python train.py --num_hidden_layers=14 --hidden_size=128 --attn_scale=0.177 --learning_rate=0.00514 --warmup_steps=200 --doc_mask=true --train_tokens=96790000
Each number is 50 + 15 x the weight over its row's rms, rounded and kept within 0 to 99. Layers, rows and columns count from 0. The size before them is the row's rms in percent of the matrix's.

# layer 9 MLP gate, 320x128, rms 0.113, rows 265-319, columns 64-127
098:47 53 78 50 75 45 53 67 48 40 36 29 35 36 29 64 65 33 48 30 31 61 36 53 29 54 38 67 20 41 57 39 82 61 48 50 32 53 62 48 54 61 63 53 29 55 05 61 22 44 41 48 49 57 63 52 50 40 62 54 37 55 35 55
100:59 15 70 61 63 65 64 25 46 38 14 24 49 82 24 25 37 72 59 62 63 55 37 24 65 54 41 52 50 45 58 23 47 26 61 51 48 41 58 39 62 67 49 29 63 55 58 43 51 34 28 55 66 36 61 48 25 33 64 17 60 49 70 54
101:38 63 52 28 54 58 45 55 66 40 58 75 59 56 62 37 28 57 80 70 13 61 26 58 37 37 66 29 64 42 69 55 59 46 36 23 41 49 70 72 64 37 32 42 86 69 56 38 70 57 52 59 58 67 30 65 37 34 37 48 65 62 29 27
102:55 80 62 70 74 42 63 36 49 41 32 80 43 56 57 89 45 57 52 59 43 61 37 21 34 33 30 65 61 54 43 55 27 99 37 49 21 65 50 68 55 46 35 57 52 51 74 65 57 66 46 50 10 48 54 57 51 54 61 71 50 57 60 75
103:38 31 81 56 48 34 70 46 45 45 64 50 38 57 63 66 61 55 48 43 51 10 40 73 47 47 48 58 53 74 53 60 51 41 26 48 75 31 51 21 50 36 79 45 43 32 59 76 34 48 52 65 62 66 52 70 44 67 30 22 37 36 67 26
099:41 44 69 47 49 40 59 71 41 64 41 58 43 42 65 55 26 64 31 47 72 60 57 69 54 61 57 55 36 23 33 46 81 33 67 49 58 36 72 45 46 48 61 73 20 48 43 47 33 81 46 42 47 60 80 57 42 38 41 40 60 90 37 74
086:58 30 55 35 32 44 72 71 61 62 50 43 50 53 76 66 57 79 46 61 84 30 64 68 41 38 46 46 77 17 40 51 40 27 81 26 45 40 67 61 44 45 46 37 38 39 55 62 42 32 63 55 57 38 39 56 36 57 55 59 61 66 65 58
100:50 41 52 35 43 69 44 52 32 29 83 47 55 42 34 49 56 55 69 74 42 42 26 20 36 58 36 43 56 47 85 55 70 60 45 42 42 63 71 69 49 69 40 58 72 64 26 75 51 23 49 42 34 31 53 56 56 52 51 53 60 70 27 39
100:44 73 63 64 68 55 23 28 73 65 46 36 38 46 48 48 32 31 46 40 35 56 43 47 19 48 46 43 47 20 71 30 40 47 52 60 46 49 86 24 62 63 36 55 55 27 18 35 73 68 73 37 32 76 37 62 42 59 48 63 61 76 55 54
103:29 55 58 69 61 71 57 58 14 53 58 28 50 46 68 36 46 66 67 38 61 52 44 67 74 50 67 53 43 48 20 75 53 55 59 46 35 72 84 61 43 50 74 45 68 43 45 43 63 47 75 51 55 38 36 07 62 29 34 51 25 67 59 41
090:46 38 39 53 60 52 61 65 32 69 47 34 47 52 69 23 67 20 41 49 75 46 51 48 41 40 60 70 72 69 47 61 60 52 46 43 49 46 69 55 09 33 46 75 82 55 59 52 59 68 16 65 64 48 27 50 33 29 59 67 54 42 29 53
097:30 36 66 48 59 39 51 61 57 37 53 76 75 28 68 66 54 80 29 12 47 55 33 64 70 32 60 56 56 54 24 34 50 36 59 26 59 53 45 44 85 41 67 46 38 39 74 56 50 50 57 71 68 42 47 54 75 62 43 29 68 38 54 53
103:54 61 46 50 72 41 66 13 37 60 32 75 59 34 80 59 23 51 51 53 69 38 55 90 71 42 37 38 29 67 36 59 43 30 43 57 54 55 78 44 40 48 39 66 60 60 79 79 76 47 42 54 60 66 38 59 23 53 71 51 31 79 22 43
110:51 42 41 50 95 61 48 45 54 63 61 61 56 76 50 31 32 58 30 57 34 41 17 43 56 33 56 36 69 70 47 54 46 46 62 48 57 58 59 23 15 41 48 92 49 63 39 55 47 55 33 26 47 48 35 60 02 37 48 54 59 58 79 72
107:59 37 40 38 72 45 66 01 26 52 42 64 48 69 54 54 09 52 55 40 30 58 49 56 31 23 61 64 52 41 35 46 48 66 57 39 61 54 53 53 33 40 52 55 44 54 65 62 19 58 55 38 35 47 58 56 58 44 25 41 66 64 38 65
102:77 56 48 53 44 59 61 69 65 82 48 70 51 71 42 41 72 53 71 55 42 47 81 37 46 51 79 70 57 64 54 48 60 23 46 65 32 11 62 58 23 73 69 46 66 64 37 74 67 53 62 58 70 54 55 42 44 67 51 38 58 84 75 60
104:59 61 41 59 33 26 47 48 42 33 12 25 10 19 60 40 37 61 37 43 57 61 52 24 48 43 33 71 53 33 39 56 62 32 33 33 68 40 64 60 26 27 25 51 65 47 43 49 46 59 54 69 53 21 63 71 28 56 34 44 67 43 59 26
106:53 42 60 18 71 58 41 68 49 44 62 75 62 75 43 70 59 59 58 75 65 38 67 40 41 62 70 41 47 57 32 54 91 29 60 37 64 58 26 28 74 23 61 54 68 64 25 63 11 46 63 46 50 47 53 52 47 25 53 50 43 57 79 39
105:44 53 65 28 58 65 64 39 56 48 38 32 43 49 56 43 33 65 85 56 31 62 45 18 49 67 62 31 46 59 58 57 57 37 47 51 62 12 21 46 49 54 63 74 67 35 70 33 38 56 67 50 62 79 80 65 71 48 61 34 35 57 40 26
109:66 73 46 47 74 35 49 46 51 54 29 62 35 63 64 57 35 59 67 46 51 50 64 46 36 53 33 28 64 46 37 25 32 33 52 39 38 55 69 49 59 44 81 61 51 37 48 75 66 51 46 69 35 23 76 51 49 40 47 73 46 58 71 53
097:59 57 69 59 46 16 66 61 72 37 29 41 64 64 39 28 72 38 20 48 38 39 53 50 57 39 91 19 45 25 73 48 35 33 55 74 50 42 43 41 71 73 58 68 54 43 35 53 44 41 51 55 56 10 54 64 41 38 55 58 53 65 59 62
100:54 62 49 39 42 13 36 28 48 50 61 63 52 39 63 69 57 50 61 29 71 36 47 56 58 60 24 53 47 72 55 37 57 46 33 34 63 56 54 52 65 55 46 39 66 30 56 13 84 70 38 50 48 56 30 41 46 64 55 54 56 29 78 30
092:60 48 51 36 61 68 61 70 91 60 57 31 54 81 44 46 20 54 43 25 52 50 62 49 50 39 34 50 80 53 30 52 27 61 32 71 28 53 75 44 39 72 81 61 32 37 60 71 43 64 43 23 36 33 61 64 38 62 34 42 38 59 49 57
105:51 61 63 25 73 54 74 62 60 60 67 43 46 37 60 54 70 68 44 57 60 32 46 72 43 83 39 43 32 39 53 38 51 58 52 41 56 36 75 22 65 70 46 56 44 52 54 54 32 37 59 40 53 63 68 59 36 36 33 38 64 41 40 45
094:68 75 48 45 26 23 28 43 32 30 42 35 51 67 58 61 37 57 44 51 51 57 49 58 38 51 82 48 44 65 50 62 46 74 47 37 43 48 61 58 43 68 55 24 31 48 54 10 24 58 42 68 33 37 49 64 52 47 57 52 64 39 42 21
100:47 16 59 39 75 42 50 22 31 52 52 51 72 47 52 58 75 73 51 27 50 83 55 45 41 53 52 34 48 44 50 68 45 27 53 69 74 40 49 57 33 41 62 54 54 51 72 78 45 52 62 42 62 42 19 57 07 38 60 44 34 55 57 74
104:83 46 43 57 64 53 47 28 41 31 55 57 29 42 69 47 62 68 50 54 33 49 60 39 67 31 69 17 72 49 69 50 58 21 48 66 36 65 47 75 44 65 38 37 58 53 63 15 68 64 46 52 56 29 31 54 22 58 42 43 60 60 70 45
098:47 32 59 31 65 38 45 41 63 54 58 39 38 43 42 45 51 57 40 45 44 64 58 45 57 41 71 23 25 78 57 57 42 40 48 61 55 90 50 35 69 12 45 39 63 41 31 80 28 56 50 59 53 33 28 60 45 53 35 72 36 51 68 59
096:38 65 45 32 55 23 77 47 57 57 41 54 45 10 34 29 53 53 23 32 57 46 67 68 55 81 70 60 79 43 50 80 45 39 41 55 40 40 41 55 50 44 36 44 39 40 34 60 51 39 46 49 60 61 23 56 67 46 61 41 53 46 40 29
101:26 51 15 44 65 72 38 52 40 65 38 26 50 62 59 40 38 36 45 43 32 52 32 68 52 54 36 55 26 40 62 41 33 45 29 43 36 58 19 28 58 78 67 58 41 40 30 32 30 54 77 29 45 74 39 50 63 63 56 53 41 63 38 57
103:48 58 71 40 85 19 40 24 82 43 53 19 36 30 50 39 52 24 51 52 48 43 17 61 60 58 35 62 45 62 52 55 53 44 77 28 30 65 63 88 60 61 56 30 64 36 59 60 27 56 39 39 45 42 41 45 41 53 45 66 64 59 73 32
103:65 56 37 20 73 39 49 40 34 38 52 64 60 38 64 44 65 41 62 30 20 59 48 74 40 57 57 53 68 85 41 60 55 64 58 46 40 56 57 58 64 67 48 46 53 65 64 38 42 24 59 53 79 64 37 48 51 70 55 46 60 58 80 36
097:36 77 37 53 46 58 42 45 46 43 52 46 27 30 69 77 28 49 77 49 62 63 53 76 41 58 60 44 32 59 37 57 44 41 61 54 44 42 59 55 35 39 60 87 44 46 39 30 63 51 67 33 54 38 70 70 39 31 44 39 34 45 49 62
105:56 40 35 34 51 44 37 65 33 64 68 40 57 46 63 47 59 61 39 57 59 59 33 63 57 36 41 58 53 23 67 34 51 32 41 74 53 53 55 16 64 50 31 55 40 23 63 63 52 39 77 29 44 12 46 34 86 61 38 47 22 55 69 83
086:61 37 55 44 77 33 45 60 39 55 60 58 56 51 30 53 36 49 38 48 28 32 61 81 09 39 57 65 36 55 78 38 40 49 51 38 65 46 72 54 55 44 60 48 55 26 39 62 23 35 76 42 52 41 51 49 58 80 43 11 54 57 58 56
103:64 52 67 58 44 41 39 57 23 21 26 76 43 69 49 43 65 54 43 28 29 49 73 55 71 41 61 42 79 10 56 66 74 70 31 63 49 55 29 77 64 63 27 64 47 31 52 62 41 71 49 58 33 33 65 51 29 42 57 53 70 53 48 52
100:48 33 41 58 63 56 48 49 20 56 77 77 56 80 40 51 49 40 59 54 70 52 45 40 65 58 64 25 51 37 56 18 54 40 17 55 80 32 27 46 41 36 43 58 35 27 59 50 24 55 44 48 56 58 38 71 43 41 55 77 51 52 59 79
087:58 53 42 56 50 71 33 63 34 67 56 10 46 54 37 50 39 41 49 36 40 84 71 41 33 59 50 77 69 57 60 49 51 56 50 44 52 31 72 67 37 73 55 99 55 46 42 68 64 57 44 52 49 38 65 35 45 52 45 30 58 61 54 51
098:39 39 35 50 49 25 58 38 51 43 49 46 39 56 32 32 46 40 78 61 63 57 74 47 36 64 55 60 36 39 37 42 91 54 31 63 40 57 56 24 41 44 61 56 27 34 22 53 38 25 32 54 41 56 60 27 70 22 91 56 37 43 62 48
095:62 64 59 69 45 46 60 45 62 30 56 29 55 39 50 71 71 84 73 55 56 57 53 40 31 77 41 68 60 34 42 64 51 51 56 49 19 42 57 36 42 30 25 53 17 25 43 41 48 70 55 20 55 52 49 55 16 50 47 36 64 46 54 62
099:43 75 62 62 54 27 60 49 46 39 61 69 72 58 78 61 38 48 50 24 37 36 77 50 38 49 38 61 52 33 41 69 66 61 21 58 60 47 52 50 30 54 16 78 51 61 54 55 55 56 38 53 46 31 63 66 25 76 55 78 39 42 22 61
103:44 41 44 53 73 25 65 50 55 45 29 70 38 63 75 53 44 66 28 62 23 53 82 43 38 44 14 69 53 25 63 79 41 61 55 39 55 58 38 50 46 42 56 67 56 35 47 69 45 57 36 40 54 39 34 54 45 49 65 23 34 57 39 52
097:62 64 50 35 61 42 55 43 57 37 46 47 62 87 41 63 30 50 49 33 57 37 77 69 67 56 44 60 20 65 47 37 13 68 57 36 23 46 17 61 52 63 63 46 55 51 59 50 36 33 42 54 39 61 62 51 69 47 35 33 59 54 49 87
102:55 36 44 40 80 48 40 60 25 41 53 47 60 66 49 37 32 37 63 45 57 54 23 53 13 34 62 64 33 43 61 54 62 72 55 44 49 60 41 87 35 34 54 29 49 28 78 43 14 45 63 55 38 65 39 52 40 58 61 63 54 83 46 52
101:37 53 64 48 61 32 56 72 29 39 48 46 67 40 39 67 50 58 43 24 58 47 29 66 81 49 33 31 87 53 58 53 37 40 40 66 57 28 38 50 48 58 23 80 47 34 64 53 49 56 17 67 47 48 43 72 40 60 42 43 37 42 62 48
099:62 28 55 38 42 68 62 29 32 37 74 80 59 23 52 36 58 57 31 49 67 51 39 41 39 31 87 49 42 53 36 63 55 53 65 31 76 57 85 47 66 47 42 38 50 53 53 43 34 34 52 68 67 46 58 58 43 74 38 55 24 35 43 45
085:79 69 51 71 24 60 74 41 46 28 49 35 59 69 48 24 45 40 61 55 49 63 58 36 44 47 51 51 30 44 62 34 19 50 35 62 58 65 75 47 51 45 68 16 37 54 37 37 53 54 79 45 60 71 59 03 45 79 54 39 81 49 42 31
106:33 61 69 53 85 47 57 32 68 41 44 72 75 35 36 77 40 64 57 28 27 39 53 59 58 24 33 58 46 65 70 60 45 49 55 43 42 56 68 66 71 49 34 38 69 44 59 55 34 60 47 44 31 55 32 55 70 31 40 35 65 86 47 55
102:42 50 66 71 27 60 74 38 39 51 59 46 47 66 60 42 62 56 61 67 49 39 43 45 35 42 30 48 18 40 78 29 36 44 54 45 62 85 23 49 46 48 70 52 20 41 63 55 52 68 52 42 70 49 43 65 53 55 25 44 38 78 28 73
097:70 12 87 60 48 56 49 40 41 56 60 52 25 47 50 50 69 70 71 45 48 42 67 25 53 56 61 40 68 56 60 34 51 36 50 33 44 51 47 42 45 82 48 34 56 69 67 65 58 69 66 42 56 71 69 58 66 62 45 29 53 40 34 53
094:67 46 30 39 64 33 25 51 46 37 57 45 44 30 23 68 37 64 79 34 30 52 22 63 16 29 40 36 48 55 24 48 44 62 41 62 41 44 67 54 44 61 45 55 50 53 61 25 50 48 47 49 37 53 37 60 57 52 35 36 33 58 82 43
109:40 73 44 60 50 67 57 40 34 54 55 31 66 55 26 52 54 65 32 29 64 48 65 47 20 56 35 32 37 80 68 61 78 51 53 57 56 43 74 63 57 50 69 41 43 54 56 47 54 58 35 56 14 45 64 53 39 19 74 51 53 52 42 39
103:36 53 58 43 95 40 37 39 43 14 62 49 56 55 64 29 37 36 65 54 42 50 34 92 65 61 70 41 67 66 49 58 31 77 69 43 44 58 67 66 31 27 62 41 56 52 46 48 65 72 60 51 57 28 43 33 65 36 64 27 16 44 49 59
106:54 40 47 29 78 49 57 42 42 57 55 50 62 62 31 30 52 34 60 46 23 42 52 39 53 64 65 53 94 45 48 37 80 66 49 54 26 51 33 63 37 60 50 51 59 33 44 43 62 44 20 69 61 43 68 71 44 64 37 39 62 49 46 54
097:34 18 54 47 50 29 52 53 37 30 44 40 54 71 46 70 41 49 61 11 39 55 47 51 33 49 75 56 38 51 36 54 74 57 88 58 46 39 51 72 46 58 45 42 43 73 61 61 55 69 64 43 66 26 35 56 27 62 47 60 61 68 67 34